config.toml
num_hidden_layers = 26
intermediate_size = 512
positions = "rope"
tie_word_embeddings = false
parallel_block = false
extras = ["some layers without attention", "local attention windows", "shifted keys", "gated attention", "a norm on each head", "value embeddings", "an embedding shortcut", "skips across layers", "capped logits"]
lr_head = 0.00673
warmup_steps = 576
schedule = "cos"
batch_tokens = [8192, 16384, 24576]
doc_mask = true
train_tokens = 105900000
max_steps = 7083
Each number is 500 + 50 x the weight over its row's rms, rounded and kept within 0 to 999. Layers, rows and columns count from 0. Numbers have three digits each. The size before them is the row's rms in percent of the matrix's.

# down: layer 11 MLP down (transposed), 512x128, rms 0.169, rows 85-137, columns 0-127
# up: layer 11 MLP up, 512x128, rms 0.188, rows 86-137, columns 0-127
down85 122:524471513565481475487548441448490427531570407436511534463538561571495543559423545444453477519447500515538442545409534422567433509497411537444516545510613556510649522572467558525550536481567486550568506494485515513545429567445514532476505361514514493546495454457640466500498429574551502471490522542459603471606502534532500514524455516498468495433503458468512491535539538568518484500418
up86 038:425540580487505594484553442519479482541514617453559491436483574476594453554541514523484554539540511500493495522471560566493526526613540428459444483481485450536549552486547419527430471444542490443448417447473553437532396466466463478476566463464517526434607425514465433511487396427454449566419464567527513571431526477519476504480562545488535485461427566493554459499540444480554597487446
down86 032:501489475491435446467486596395587527436502493535514455493511499520501505480444456480392411464555454469474441493412558516505497497442488504600445550405442538516531603553484539453481569559571447550496529515547461545479567537569455477442477581531406562497531461459481521484494521505531458478608490458490513401495463487533502481490489490464419465479488439633411598518459427582478475584561
up87 128:432496575428432477567556532544417385507513490535510507522462462520425545488532548497519514510516551414459496509404451489572516426488509338502531396501417444528536471483556448520504402408490563512492505535490572504556567414448470459505605473461458554500459483560502498552535437486510441523527487502481544551459478571468570500513454540489532564474442505440483508632431457533590507511567
down87 121:453618518496477517526500595460493542535491518495558484496481438481462520507552485521455506503517571492452498527472500545461569526487588516573497482523488586603556548477491483526518497531444467561415537526497536513519370441521571462521494556421478529481443592564484450449523399601476433481550546440444570653593570560446542497459482470532506508420511465571456604507414437530525481440516
up88 117:501571485485416497583502501548464551469478474382480564446495531519477471577481454447462573520550509410454602489454428469579496501471588449470485478502414447441457487485547537472499464515423563498467446469534459412485409470399428533566505550447570561499527433428568458565537493482562491452510459497572539586435485476473511537425558555577499517391509569535492557457551479401510512472490
down88 114:514610542508528497436483426519556481435542459459430463541527498518472534462483474537461520445535473530481482498478488473555552575447472404465512589402430600458562484521517533514501484556534554424497402529556553444470606462485505378461402511470476423492474509477498527553495453526481542467603473533564557483460507616536366535541529447477507588507507589472461536431460533427529447558506
up89 066:551428621541511492538525505515451518472556498480546619501454536490602491547500425496456497506518477497582568527507496431485466514488505494508486484497391474503455517526570524581527450432516571388488470529579460479476425496527409546475578525427526515492608434489499459603529529434460490487491455431585487498474524561395471508530573520605437445432498476568559581522541479501548472382487
down89 056:470549526427573437446481500607489482483461451571472469512380480513523520484457518493525484540562525545487462440510429472609482462518557407537501505520485450491547427538472595503436537525604566468671516522463562505480470416502424483541442478455496455478527559429447553467536473558559456494490485491397566549546424481520457489566519472586509485483405526519523614507549482503474504404504
up90 120:495476550463521501493669536464482532494518602535541514481542534475496499528519490502555461593548527508509667393449494506513531449476489454452457521458488502575515497508540443470454527431523528493413474498408477555448509446463550451532424540498553548469508455505517394496480569468446466533536467535488451563523544461471570644525590483504485519446531445536464533606508449589556598446535
down90 119:505535422495493421464568562485519493499448466497408510598446381504458416560493647425522439453520504536516567468550576581539474505516469477462503477524558491521484416485516543549519463471449469547448497488510499534547537372450529535490439474466525536634455505550521495519451578452442556452534478528473533417478531567571505571508393451482436520457509587556455474475526534526610540516518
up91 040:461526525470488612552533501452494449607531559496551527444545566456540499581535557441497517570597580501581529489486538500471524449534511412425486487468489419534450541466533423505474374458521545461437429455441525493528490466462480420481518421510476483523553508546461448561592520401489466560448448493546500546466546461524533488515513581477570439375488529478547514554586471497612555433453
down91 031:470560468473566529522507578504506454505493541488525531499511594510507582550503527448398454471514439451494457524554497330519576513531449468463481502419534506470489444475482573470573498482571526534547496611591429539420508499541567437472490507530546485464575537519447574521485493500470532388499589572491613427587508501451455547493433446566516472486587453520456608481524462500539450524567
up92 114:551560527511509550505483423500486587582523514457535480510437493527457490516543443394559439481520532512511510511525518584526570531518525441485573510498481495546463557436501421499445412356417561482538411579449447440408541546564502476518499567448518467475510489500534462463490493482422492497444468543565611503460582539534477468538507426474605460444457447472549407445438451533545585397515
down92 120:480479523479473406543412526487534510561521474587495477491480568533484521525436582453430526505533443378551426552544467504527532459489435491520537547480497483504541500510598630399438517583484489520480432558612451557486512487516502566499465444411508507441476590476434582462467578549551542454470491459580457481531524430582487474511489580430490538366511488495464441497555441505478418469519
up93 130:504456487480444527448511501509455376551504481553574476475578512545457439475554566512418433598597538448485545478520506523498469542459492479498509506539452495576562499330448507472372424471480528481503434476464563475498440508490513502439529413504556488447472505527514439572529477521491443492507443534568359513559442403481457517526595579466512479534502555521444525551521474503582533396500
down93 123:479488518461511519497516509486532468498521499462495517536491546507511502469580575486495496450476499438405467569482489380516455513414408508562440447558486463461510553509360540506568447512436576505571455447466475469555429512447483602508500447471545443528457564505582528459516447501514406403618561453560584458475442422466486560585551486461426471438507437422462510568461458588529477449481
up94 111:539523535550393554490495451529521456510489500475503528504569578458461442498539521479467492463475538458430560499542490507439502449533500443500473516376392480473441432451547438561556536488542554550471506495518511496509413488495509515624469533482507423406470457510525451584626443519494367559503470478575435604444529469388545490506495500466517457488498478390480507575575411466493515426564
down94 112:523546505487484475540446514590531555511525506546571454435547482546476542517493540518456502471417426503512440533510499533464512486485500628535476435491491515457442459492469602456537564469472501593450634586576482569537446449592484480485464574536472499508468511449474498538452517606490479626459503496515502519430435578473461401512389485404380462526504471543518483589494566506468428522561
up95 060:519430527442459573536646443535478501575528585460547490470493466483484426518542514399497532585517497510526566472558532577503521519506506474447487470480480451502489477468549460567449451469364542525495413488422531448554439429557456452535493488368525524483564472519453441519525447447500459534491499481595459487456553424495600542461489472532530476479464539456473415591560462487633575465483
down95 050:557571551544511591542566492413540438471415533505546434546449461555472546502416397468415555421496487499495433573516527465519532520515541482552379483530530500567473488494492540460510452451552540461588480494502476492470581568527446537584419504517454505530469499437544394391421568409478510509475532504438474567459461528462447582552425525420448530478443487510456512477447511518586472478574
up96 055:446551561468426592514579524462486476549541560446484518486460536439501500485552573417483589565552477574581517476515538603497553512578528476435461499485384432517470533443552425528451504508477486444448384419407550517527556432458451447528478479441551480423539408501513505498493408470473489530480422496577520587513557541427547512467529518540468431436445454426518469536516473482552585471508
down96 050:508555526526481408548485520494522485463586459433501415497469549483446470446557429574466526475553462566518501577593422560578482414503414534485500620496477510512473495480541510498450624532533436432533493579496410539533428567510589538515471475466532543469492466525466558450388497509533512494419521429444530434577513493544451373502470483513564470509588533599422524483473466540534483473485
up97 044:508471524490526558511476462467525425515520572504591584447498500558509421513563554442529541558569483543619531533478550559484600440534546426500463439483433464591490462415460463549533406455436562435458424442450503429522500519484451477530468449462483511492534512585462467488540453459484471552499433433581536539500520543455574601525537556510575488432438547478574404579563503426549529470470
down97 039:478476483461548463547543581439508516551560535589493509506478428509465570556445476470424461444385522476513523557481500623526422550470467513435490513533485427473442524481520527502490451493568508597546494420460360493480568596530580538528497552511519495546551534501425495559539484462491546471474545559366520495461485484498462536418527520448508476588483569433529411483409497504597516520602
up98 103:481496536504549453469516505494509411449528516534530514407430454494484476532557519482537571593605638516489515474529472529483498502527588521428564459530443493599555429475576545477443506472473570471561467427436536467562550515484532476582588464400507474477500540460542456493491526435542389546535410502482503584510553585462554477422549534455499549469482472535398505531574380483514572516480
down98 108:475498498471489427485570464495530496470546519403519525430554541561541530424466499446478503450544448443399524472668450475558535572505522556499558518464531486450595519563504446450600448445422413516504497538498514456553502388524422501514520489571446447583418486528577446451459471466415404508560469478516580427510533473541576450573541451529461499554457495505464510453456496504423491538483
up99 113:436560542451484494539593496450485479480477461506490453548538429454496496492452545360555526563598460469470531418525427521538507411586537429536534430443492503505530445425567516493512463372464460542527483540466544461512578451511423464503526466552534396439515530597475465586441499540531531525463586486510472482538557512472510456512490449590573440506476455530488435639504441495542524519582
down99 113:454433528433433521434507507472572553537551522551554489533589506476502525536478507523520433531492458465524535465433500457475557647434577582580494505513473523467424530527518423571554581551526551530545441476471407479552477481531396421503562499555483443487563503494504543526469510583439543535542471526424509570576451474498527435516502526446501480539416404633453436454466480463494444580566
up100 114:444553591521501527455554520452438565402467503422486485540444453470504501577479463414448535496545576551480557510449562552476479477466592409440458416471555485539452527463464494540539417511434533502483465426441509407619501458548535508472497449524597440505490524597504545528534431478483538526449434470601429564443555420479584457557485528509463432544548529534471424557472454512543526531559
down100 121:578516490473435474470456569524510457460429496555501517589553509476502497496538511579527481591405508427526526504473510523560663553508532541400501487578471508490425449489495451434480491470444452502589405569522441464482586436465507505474571468528598520589517465497442445442492493362461488484456524543507421534555484570395468520526501465460455506489517531558525520585474508610544443504493
up101 074:434537554454503526594560500487461499471486590439485618425495532522500500440471529382420471597552523441536440488572459543502517482552497531489487476404518548481534446521508489520548475393501494506431449495492604499470523388562432404586457491510473547509583460480494480504495421500461501524418490517583519486519484378548521615485450423523521450559497541515445479580517485538506587449532
down101 067:442583530622487569533493420497420560527498474546502512544532446526463454527470602439462478410479513481547524439520432550519478571601604528446427498567482483490471514450520484575496487592576475585582527540521549467501615503519510494514456541538397491441479474480518404530584527509481586527444530473540592505500562482478528525458470523492465381473451531432485527489509505583536424529574
up102 114:499506511555554502494545530566493457496491529496484517418502473491566539537558516500459523532475559598505482508491565491555532498448559383480487482553504512468520600512510424580483428499563616411513474362469444590518542480426500542572547525530503497491482525508524391555568484434428436536440492433607517563490574494483488507478613514469568529485418544407589445444423471522546515482547
down102 112:512470491549574411556516468543462435488540502517451323427597468504458521471499468515456546444473432586509500439513499530503511559434513523497486514558467525439517565508515444512425504540545590475499588514533476533552461478434499494523465475447399499468443535546564450535502414532542516449543586493524560524419566583484419537531400477487504550534476385457469427467445424520506445593555
up103 063:499479570443531560590525448468534438529517558511558563461467536476497464510525551505501528553533531472557549495459501517417557522522550475456452486476435404461469494418538457562491457455506595480458458437369595457509480473429488400507512409391514585486591474532448479509586433483430493536477398465573499500534479443512545548566533516501469503516399557403532472589528485429553544446498
down103 052:481561443539517403496456489481457488448516474589502572535498544444438499514468487471468397484541568518468447535448448431515521475502516516401564516493477526533571568565543572515471537626449484560596510467509441524561460475573546498529508534487439422474461560484615549502534481537460440413482550474417531491533576432566458595424525565516485544475418482544445542597388452470533528518504
up104 126:535470533526438533541540532450452380484498491547472557407509494509460579499452503452509543547601496475474550534537517565471491399537565520421472430376474444478398494521512592521426497487358587410572411457421484443568477534458505531482550497520533526460503472497490392523483468538511516489480441529548453567407528426511568478434550504504509511484480462467589498471531444426490570516498
down104 124:549512551424506464436528592520484487450441419587517413454554545500494536543553513501448465436454560520445403511554383525504539504499531489536624428527507501449501456559414527470418470531494644458479447525513558555487501471479545553481522453463549510567508542466505503421471517409499430463550522511620504458527455462519501598532548438476549488443528479432527519545609513485578563557476
up105 111:485467625465421535515527365588452512570494516485465586543528472514551512498458460487521463500596477468494476523409616479464475385621523462464464492505458523504404477460539463507513472540511496538452417446493546503473500532451500515526439451446552524500503515573497436465552375511398424543525467374502450629520502537480478540457606501466509431469477468498486452514465474476498515553515
down105 117:442440625544430475480477463503487541444499473505431439574486404568507517477475463530534472494480503558436461559512481483548500493549595574495489564552453607487571445487491497380496502540485531496488432454499522469576598507498470569454462549517472493631507587452504474512472514565456466446653483446445482547523538459439515482451508444495437443510501435506467607488491476420395474567502
up106 113:557398444435443585468498582525473495462509597532594495493530471523437488582487603533554521455504618544470541517426470508399527438519502515484527535514495403557520493440505441527468437534448566400530493411525533406493444494495473580529520515494468522531593500556512504460501511567525525472473450365541446491515633595553496467537524573486512418444507542482523500431453500481497550469491
down106 115:498511545540468598419531422419536424430517504565516569509450508536493559540443558445514511524534447487529491537444469476523445522566484557555470524569533403427501446474547489504497508481480618560448490556455492491554619517438557549479419494476528532404523554609454555353475576563519454468511572524532449445495467531546547495512416450540523566441453468450511478523566520552456483434447
up107 106:482529490446536543500589471463449506474438563546533492498518499410539549626551484434618474445544582540552518371482496562412499576465533422515502483532518515561461457513510444575503533478451468508466486460569484546553547470396550489513560457476624478519452455569446475492462471402492458523485449523462516495500569490468502499518549494383559522442555609563574470589466452563535505488497
down107 116:517491494525387506513431529454506483484483509429526416399530461450459598488472562565532483490455489448461455485558496481462595494432529568499520552563497563402535497610606554470513544520520469458537560481483540499484425485437537598422475481530512475626471538446501569568501481423542515544491478413481550448584500506474519478566468574437523425494584576542489466461445466416473581443517
up108 120:526467531545462595527545390423540593439426504443487573393497429491477568498512468521435513551479490515449521472496510494511470439528533469430517473563540494503521537459537488542451370510399596499409437476394438481449478440435520513562560450470535483499553457506467515494558526469537451529422546496476515534563623559496488551495574530478602468484497534521589536485575583484549550434537
down108 129:558498459508493435399443586478498614416416534591480598477446514523465517458519454587452552482475485492488559481453500468592425484448441483417443378481484491514482433457511512470520464529521544468424447432485489615584578513508549493561457504475482491511451459512443521545504455487573554473455553542528507504431450566512360509450434526539493511550487474416471579465562556544520480465555
up109 115:460534464469434506515506479434465485474474509493546576531559527463597448508490597480444553609432403498499469456470521520508474552556535453473518488484501521536518456466456481502493347505438513517556448425526526473545519415489498499535520514416478470517545468652495483606455497474493432462456407452488419501463547462469531454280504521501541511536488553511551497474526517474506596548550
down109 122:561432425547475505496484498417461475508397412516513475530456451463463488565524415446500497505413525421475416552460489580501544589577514562570441530449569498436580525462528469626502574580457509489493380427422534469516526481542519579432490519522552544463523518442596501518499525440483510564500499446522422439480456532486483418504528500467494570534451389523412458461498497494566515448519
up110 095:543446500506558567566486510438610558443448536435547567494470563425536508573499458463493551490474623553542565508529548498435511528429527435571505504533526472542566534465557428489521481418451528411493448441571470562478550527485439394439511460481530617491475486506425406551516496446456481483502447434504532570445486515492440479543464518542489435479461510495488348450506533467495495374525
down110 103:475503418497511535514472523494502457536519574474380466554520565328500533538452557464413537518459537503359545465580461496544434559472392425558535514581538487454471543528468511451502467501542515573481472400569451558567490539536490487519570498457513557531445475486505569476427525523558507558503469489627566509405388473521546451500543527544528431540487440477509505510463496519460554525531
up111 048:456487501520452572575588466519513386519530563435532550485427514507493509521484525492574581509585518550454608412511513583464543464548558485477480474489418465573469537424489443522498518447464518458420518473419583459505406433517476454579526497423509490426491449538448472535582424422436467538472455433565489500520455478483566547460518571587551423459486568418501443536546471445552543449478
down111 038:575484496503541466457497484512510570501420568409501522503526501530441450509440490465551447507535442449467449592433515441564557554523422533533483463628536505421474510452488486498569490435538503464458550538442388547499546485480436499517566469527505494542542559518537446551521541450617560552433512569516485490439517491481460507558593504597516524510466551517476521430444660616567575538519
up112 123:475481586502426503496534499485485478545505562467525479519476528479454514496627573408426451563605460509446479544442540522447550494611443422530485442437521429599441478501572474584506511510534478512542476514441473448592560432505487474533505403446448548501497468533448426482547431502566435586488489429566411539482471543409561450458465527482530531502458475454448456468514395505591454467542
down112 125:501512478487552514558498478517467493486470496557502427506452492475510574408512444412448472552457506565423476573552474541546592596561483526542498505427627551533558464547489522538489558525478504586566509578573411498475521497491573513532462392502449452548394492562507428539505447557520452567523511508526500475583502496510411404532431438590519563494542422545444621501508518439477467545469
up113 125:487431505527530564593494503504495489501536570453568489523477501535498433477485548562546524483482531515505487534411539542500523428603479455450485557402538516534452466429495485519482479431527475467425473414476484447513459537499496527527464449401435506523653490524534545504453486469527548524506408352568465433472606508525499539436440541454482428417351417411511522485502516467473435444467
down113 124:416466477519428523459523536509474498489513507486483543482478436469541501524471462580429521470353381487506543496519481414454525497484450553427521485479555450450549593423461479537589445489508426537507398504534523440527495445471551512497496430509596433520483469512461601420537507507489520520473501556519599492425460528499467366620491473486435408512427419512540505498565501494537613467469
up114 108:525550514500451564537529484451475412458496523417443463471522568428490447511569607510505442557505473471462509321502610553550598471492453521450574477521453550570579576524535406536482516486431543484441495540486492466502512508541514380486510505504490516588570507427414443464510447481430515513522462478472480588507430550473414512560443495536563567508457510495489495579511429512526534431562
down114 114:444374396465466468514456539533465452504443485529466503480465383490451496552549510523497484508416469523402406581541544531515527550428393533544562459477479553485519524454505456487519493470512550535456399536534479417547537608539461565465427501402543524508452409471542445484478517458477471513584451541445469449501581506493434517562425600460521518567441522463483527473554451442587527438466
up115 043:462512563424559523603618410474500450548589592433518594473482504465551487576584519457545535629512533494601517453476540505424519443560516425464506477472444498551427503432516442537550487478423498453532476419488521484488446456537463424589573503403545519436575520528493421483516455496486559536444431462548514510500526507411504500503470541544498489470473484472473528547561517489585569452432
down115 032:565531441562458438509504492458499572521501466462516499555470557373515559402579542492516610400498552497441549488461539448558403555446477503543589493502594574485477536542535526506434601531479452545478499543567510636573497568548462497468537483513431481508474551464525478529551495433486475488547571486440553482536420476548521509586419446430508521475482465541443556496529510461455576604516
up116 109:498462492489401552468490504548500478492542541443487521472498469458523563547592491494506505511526610440498503534465608512461600423488529545527396464406507442460552560467460543507567539509575514477560504525514562411518472497391515508501602558500539431422586471538537438499453462376508447617449475540541537535534415460532535540517511472468588463413429488551525616530476467490472482459516
down116 114:490447463508519526508425445575478555506501491543507542502441608506566422418472498502414451514484573455395409611463450463461461499542525442480605549529555593405566567524450481512533436502404564445456497546534485433553532535578449544495437525538480484564544469484538387507469528514473490485531505575452563563480510466586515492529429439525491536614481447462546484511509479488452452458575
up117 050:501510550401500551540584475494509413523492545469533572424509552458470450467546565433503585556511498502503559504483503582466574486548573444476491512489479527534458505462529476554520495437530576462473456460468539471527458494477405489506459450452568558406551488525426415508623461430501438494451425492581445531458514472573588503444506555535465502366368506467523419516444422468537563441515
down117 042:561475460443501570458530502573527494447483492559502492519463571555547533458581476524499483512534484432476407478445478413540575464517513513512460396505475506514547423443492589466499477584611477531505462509506492441495511449427461622521475565452576469542490436439498503435423547423481459521556505449512408503525514496484539602484492461517558392541484475419472555544630447485603543415448
up118 133:483457571410520486571545445536477465513575563487471493525525428497522483575599623380498552653437479427475486560523475493513496449536465518499537516405481477635553573476527460487503451466514543554420461549460602496495498466451459528558501508500473467410516440511480419549509446410513527523492550449492495483508582519424462590599494471520483532432507497498521443512489503531495598469443
down118 141:473418473479511521494480594466547616538465385554516531488484518550515529388562486498536523484550493451490473515592529507541483469548534541444460451470578526524488520461443516481483533418350490463480434487584486477496514452454558453470587583453474540496517526573560491511487503487501611569490475516423468501534426522600467495408416543510443518641540476539521495414475579419533475497533
up119 100:425503542452573488453530528466471478528491527513488437542557454542521444554485440459661513553493431520524452458373492550604561566479458505519545419519483550581512492531525542479464503407490569517568466558542447503441438427545396472551435468420417434427507503481429548454502458482502435523564529466498553453471501513498538574518471501622507480458544482429488504499481547453581591481557
down119 103:548489573567573443634366534508567432459471573517505556563460471541415545550464550477494493497558531565477494562485513588500563476436542454511515512537554448385489430451523501483521440400536506515444519514514548491609507520488454515505536478487491436480438564436437512595486511569510436489432555584557483407520502543449538563441431456529479578505513516525501442506612551472474476472514
up120 040:425429571485511641518540487558542511517543593417499514459516573507501519544593554490510510514496500502553554504495528561459540501544577525452435418436479431481460472435495554551435480456443554513504387469482590463512500457485419460559535460438535546480603502525478503450583484455454447523387503485564500501464554495454503550425603504501567472443412494446529474562542430444542600492548
down120 029:522525472528444422451466455400568504512475502563472395493436544458555520499455494503577507455411487459549431443469493474518502538466450573602568524460550591418550480453500467496533572546598453418563499537432524555456448568628470535489414445504464476418516478508598489481587538513526542546471508499515514491479500472523506502583469499598484436503638465468468531488471463612520489500530
up121 037:487443516469525518603552416523452495493588550431601543431454491494569510537518593495537548611569522512515560401473534519464551426520472472424395498501435440573531529427510527558414436480457557461509438437454503507513450445394471437503619459467509539475542514489443495512529471505404489507448434545554506490488547464451465540482573567498542457435454537456528455558574452430536516479485
down121 029:523490571445555523522486514456436489498433520493462476502494428552408531549514515487435461463513516473546497472419503501425503464479625480422533468520466595561513452532451446478506470457554478471581518397454537450530519469511485540579443544584463532497453560504582491529550547567465487435598371508516506451460565594585445524495486422461428558570511490404577506453443409562468450509564
up122 043:443481553445584567553600505454498487578543559477570581465524476486529505538504551475493531582482545565502550427537531552438525474522584430461500480483389466480432535433509521503543435462507538452447432460403544420509492428505407435614548431469531588499562513528479451470517493443458448567469448407504489518481514487478522542482543581533466464405444502402464476593512500501559551423528
down122 037:622437492472512437461501468491474561510448445479508463527534465602500518521404525443479533494405516445471542528521437484580484552441524630581545550392590442433437527492477498473543463506514557547521489445533467592477585488473518616498576458479558520512411506404431477488465485521467572554482510472468505418493505449495549511488461515466430581490492530526486496466490485649451449470575
up123 098:405531475450489483477493577530477503473504477475517561512466546389504601489545508469449520452510503578532528449516497506487516513512483470526452460463441395484485505421451463540506479443483464494466511380498502442590455493561558501487544471491625563458472514587516503567512509577501557498488573466488457633393461426458596418507611488431560410517436604409516448507460463466513462494498
down123 104:555454547495467479518517477438520502521515535528488459467582458554454612420486560503471405515491474475627439545479554546499593461441457491497616515511476449422488496467494481479531577406478493618443522445569489562528487502562411507633482466479540507487467472409533442526538443576482572472564504490492433473482514430511453501519465475492565455641488532568477511531440579557440495468458
up124 123:425496637491478502445499535543451434457584483448484562519566570535563538589538520434437485493610479377543549413504494583437510415570572487507466531487415416545474565438434447507454374456536565550438520537483514445511501466498550476523483503498499500417497569567495391544490421475477481463532574492536479532478525502453468525547536526504493532486515496447423561528598458504527501470538
down124 125:483526538500547522455530467514483534464525465534534511500480512487569529461555453574515508596509604460573437519554557476565543497560550453519465453447400458583505529449520520478442399531501526507422509509508436450524495452532439497454489593500439545534450459540461522464484403602457548322507491457506403424510480595464424456532460577504467559473580556496492590528523539563589517507463
up125 140:500414488521392535518533510464525458490493545497586639400575492413515410444467558491461609584526478493525516427531502508438510401503489516430506434530536473511470541500533545546393505485403522448471494409376489551559468508496502484524497431533551466460460452556442384469518489532512511474455500504491415542466521518503548506493542608559513574507516497508550427539464517417484572564530
down125 126:592502529526555454441537529447516487449509442559396445572530445560420451500448558483457576493548544460539496483493476462518474474558549489493444537570506526452518498542423443526415482426533511484509468527522673543525530540494619458450545650571516555528497547477527472521461371466574492477453561512522449490546467558441490593481465477450479529511563483452518516495527520596509555579482
up126 099:543476506416455526505553509530512459581554619395502476535403543502494572523521480454504481473561520521457562525422514509447531429645470523461552451475501473512412541510532395537616523517513472415559508430571590462525439494497544491524490546505573545463466531587538501529556487514534424509468539413462468555470553485388567471352540485471567495455505551492459525468481541462530484487505
down126 104:461499460502483463398546531487567510582523452497505457546455528566525477496507510478455421482483534507485505540443546518553542484401469546510555439516535422463494471532512497476523533505422520483505616453436484425552589475555479456423571503508526461521590588584571545476542504604504496389585503581608485435513445400493521450435545429522515522529561462535521552472517431549358559489516
up127 129:492451531503446482558568409466455417474619614501500505531543483519485533515570489391535594606619499458476445482476424511539476481519469464499521476419466525564515544487543350558444517496578553522473479525528564499502534501525427484527501515405475436505536502569449543533601485471480531496468555559509434492423501530502476568503459459645487507436496531553528504477477548511567585516541
down127 122:486449483487410509508501607407581596435596503559504523553460502418437500467588436466584534438511546487476530563539532470613487524437561512467506427569568447497496421440474440476444486482486528452544449420488431509486476415466499468407540517511582547565453496494520507539463457520575509524473509557471443461496537543521452523589449464484409610556535512440460495413515517539531417527487
up128 120:416486497535538595538471502473482567533466477420484549401485429527441430583534437504495620514464504505468527479439459544399477557592463476483545424405502368514569465479435480569483498468485503451522483435498565441560448420468522525449586479502520501457495525446403503501493507533494439504373527544475509506517556465508610577542579491461507445496472517549541497575430446429509476458456
down128 120:513563483454492494534493548488453551505464448556499464507519515520583499462421545446440469457437470475516482410462479499446504503510503514512564509560495491380496527507511555426505505429528533373439470454417465553371510542466569511512466461398528550555432447426477476574526546584477457423538414480501595484516489372447480569538422424509458446466487416494519441565470538495575440544431
up129 115:526497491516430556551558363403487474519475456547552435532473500484473499537472462375501496489514540587589519493424527480460642479551483469555462438452556479522473476576445513507520434535447463450379361480461552522522495530439478478494488453495537551423490461513500483491547521535499487471466386555462519526474526489468653485528513580524476456491461452521483429493490532493540482370448
down129 118:551447454490478515473480535555469522545450535502453443414562515417595506515521486365560505496475467454590407448538518518537468575486456429504482584488501574592433596429484466449512457440532476437482487510597483506537587529471420474509414492584580496532433499474499464482561456455499496491662485497630483504491409546503456556455553482520555502448480475523514532496483500507463480580533
up130 107:520429430512448478563542413473565406577483475469495628425584554513408532496540471410486582506423447465446522486536435657510531488543573473493565532520511510490543552513472438509476547481510562523536462491427508505614441457470488394518476420517432476517560459509498452485548511506510514513426396451491426515546512510507497635485470487462532404503503476524532523495552466472509498456423
down130 106:532502539532556534565526495450558470460529602541427543594594527541510452537534563489516448510577524429492552600481469373481432436473539597553591542538514450521585432548468553549449409508455474451541535550479575481540482596525526566499472499460512524472463590489487493447448513487505528421473523424450522525561573516457474456508476535532490538520595558595506481494478560577445486414555
up131 123:498485531552554549446546455435512545516523479493534493529501471536466513441536534548501498525534467488527499423456450629449482519494586349426491436459516464519504520433499566571507455435502473450509391424531486460450462490465483554462484518488543422540540489459396535563534380539471516481513511476567592518553564431569586472446510578521575458536526473415504409434519426420521525400470
down131 129:559539439573454444495492534469476525432362481564426408456443397516574544530456530604474493477521472513555468567551387538519452530513394504476451459569504523533474502527488486486491592447447558536466435463501479546475512536527431477517577523507568554538447443363464517434444445520484491517536515446428440477472452452526512538485578445470527467518496434516419581450411562468565495508520
up132 118:538433517478451580475526498531526541477462501416491492533402584523576523525523538464539466518546582513555558494494478611450511508485658481458494474466530456516465619466500538508564481500491476497547491520533472417490532548492530544509509515326588521511451475588496470604511385479434549527473441418476461480518525452414484463475625454518470424482459513487479449441526535491531562544559
down132 121:479526457616422474422517514535536518517522505558453492452501584470510500427517464600582434539503523485491481546503442540501524472425393462536496462492505506498563541483459547510492612530534505557466573510434463472471488430549529479508474490404527570540526467572499635489468393415423545459466542418485507558466545515399540504580424471477537466388575540609457461485527553513457526504466
up133 059:432485499486517555530569481453496492584475537506548518441523516546478454530592483510537559544524485489516547436504551556453459387519519446443403466476462397512436490485545428597498445482499593469460432415460481378548431426478472503593536481463527510488530498511466464555532472461545535605473444473551459534557522493429486512518553549489571478441490510414535514487570466437630564369495
down133 057:557522533449487467493517489428511475567529536475454513512409537487531547466503448543508433439459523500400491515471489472577477474464496604441492510528515630549580457576511581376576507451532486464494571533538487520488576543459571507470587486555575494529396463452379596446426500509493502538521466541403478494580459549504400447547474496441443514503459542503465529486479508557490452621458
up134 115:506480496487383477483498540535526456567578488529464492418525535503482581460501557458493464461554422512417560466505511501504528476461499500473474465504479523518478535452573468550452476527578524529522457398444526514505481479440365560525537413471581472495541434595556406510575494497499498596537467640534528570518549540426513556494544498568504525504527451508566429505561431494683486541535
down134 119:488480539385488466573466527519539412543508518534440334519536488479588464552568598481458551401501545505501472517525536526536548535509541565559551515535578435553573574548486488479396584447511476496491592471446509504455490559553535523616452448402522480496488545415488478495494562436474566503554445492463483439524521447520491553518474457564462516528470432553554454533591520459520505552420
up135 112:522506546432518524498500452472550419480484485455463530468477475512440424436428575450587439511555453545532497486464485522485445474560515501400488567554526516547390528496573498629547461489483492494514507533487544450513497461516492579505592445352495517549547539443523425612491476393452548529466485427593503569441573534459468552397475560529498426472522492560541548556522489440514503403509
down135 113:553553546475405469515539490490515457581498468468570455538530514457610554491552549462452467461530623473519483635429534542552555440592489450561557462542532444464492499564488485544430430490435498511488502384495513478579447482537553512515530458442411489431481465561604480527400511558550482574485563437474476427464455508549512528496538520498550452531514501473367459458509425446511433515522
up136 048:464455553414446540601512471503502458585493560419528588482558491505449493546601457464474566533574513504540545481489557528507483468508559503458467499407468413520451504437470467580517445464473526445459467457440534446582458483451448471601536420454550553542553536462495454541553430506476451510430431567540434499498541496510519536519528562567564457411406502400564437555504483426567515437422
down136 033:494582515464559483416486533446451432400467532653515401538492548509464481539556510490500538450453495521517503511444496481519436460517543504533487473488533464570500445543504509444489573514567467516513607505528459519583531517528534416443613522430478447439537486494484524521482564515492446464547574404455476461434418483481414499539512510514507494505583454579530566426571566553540515630622
up137 108:507430552484494477477476494528427422422546511506523472573541581455559505540510543431524525490541553473523637479464507439497470442563475424439428530521486527556435464454511361630501481481542521533446518527421506416409553532505534567502505464439584552486460505579542496462462498422526516497498513584479506532437664454509549545551494524565567501440440423502459532478508559509521477495563
down137 108:386493513534570529416495525467585495620518512510468493466496549501538478521500514449537504567497560409519546439441568440414523502475548434486478454450418490459521537464556427527448537603501537481476520506459486454471505537567521405512467485516378483459545440549536421508547511485577517489407463416489449592488487482433573572427484557633489467515573424485520431534419516501520504571492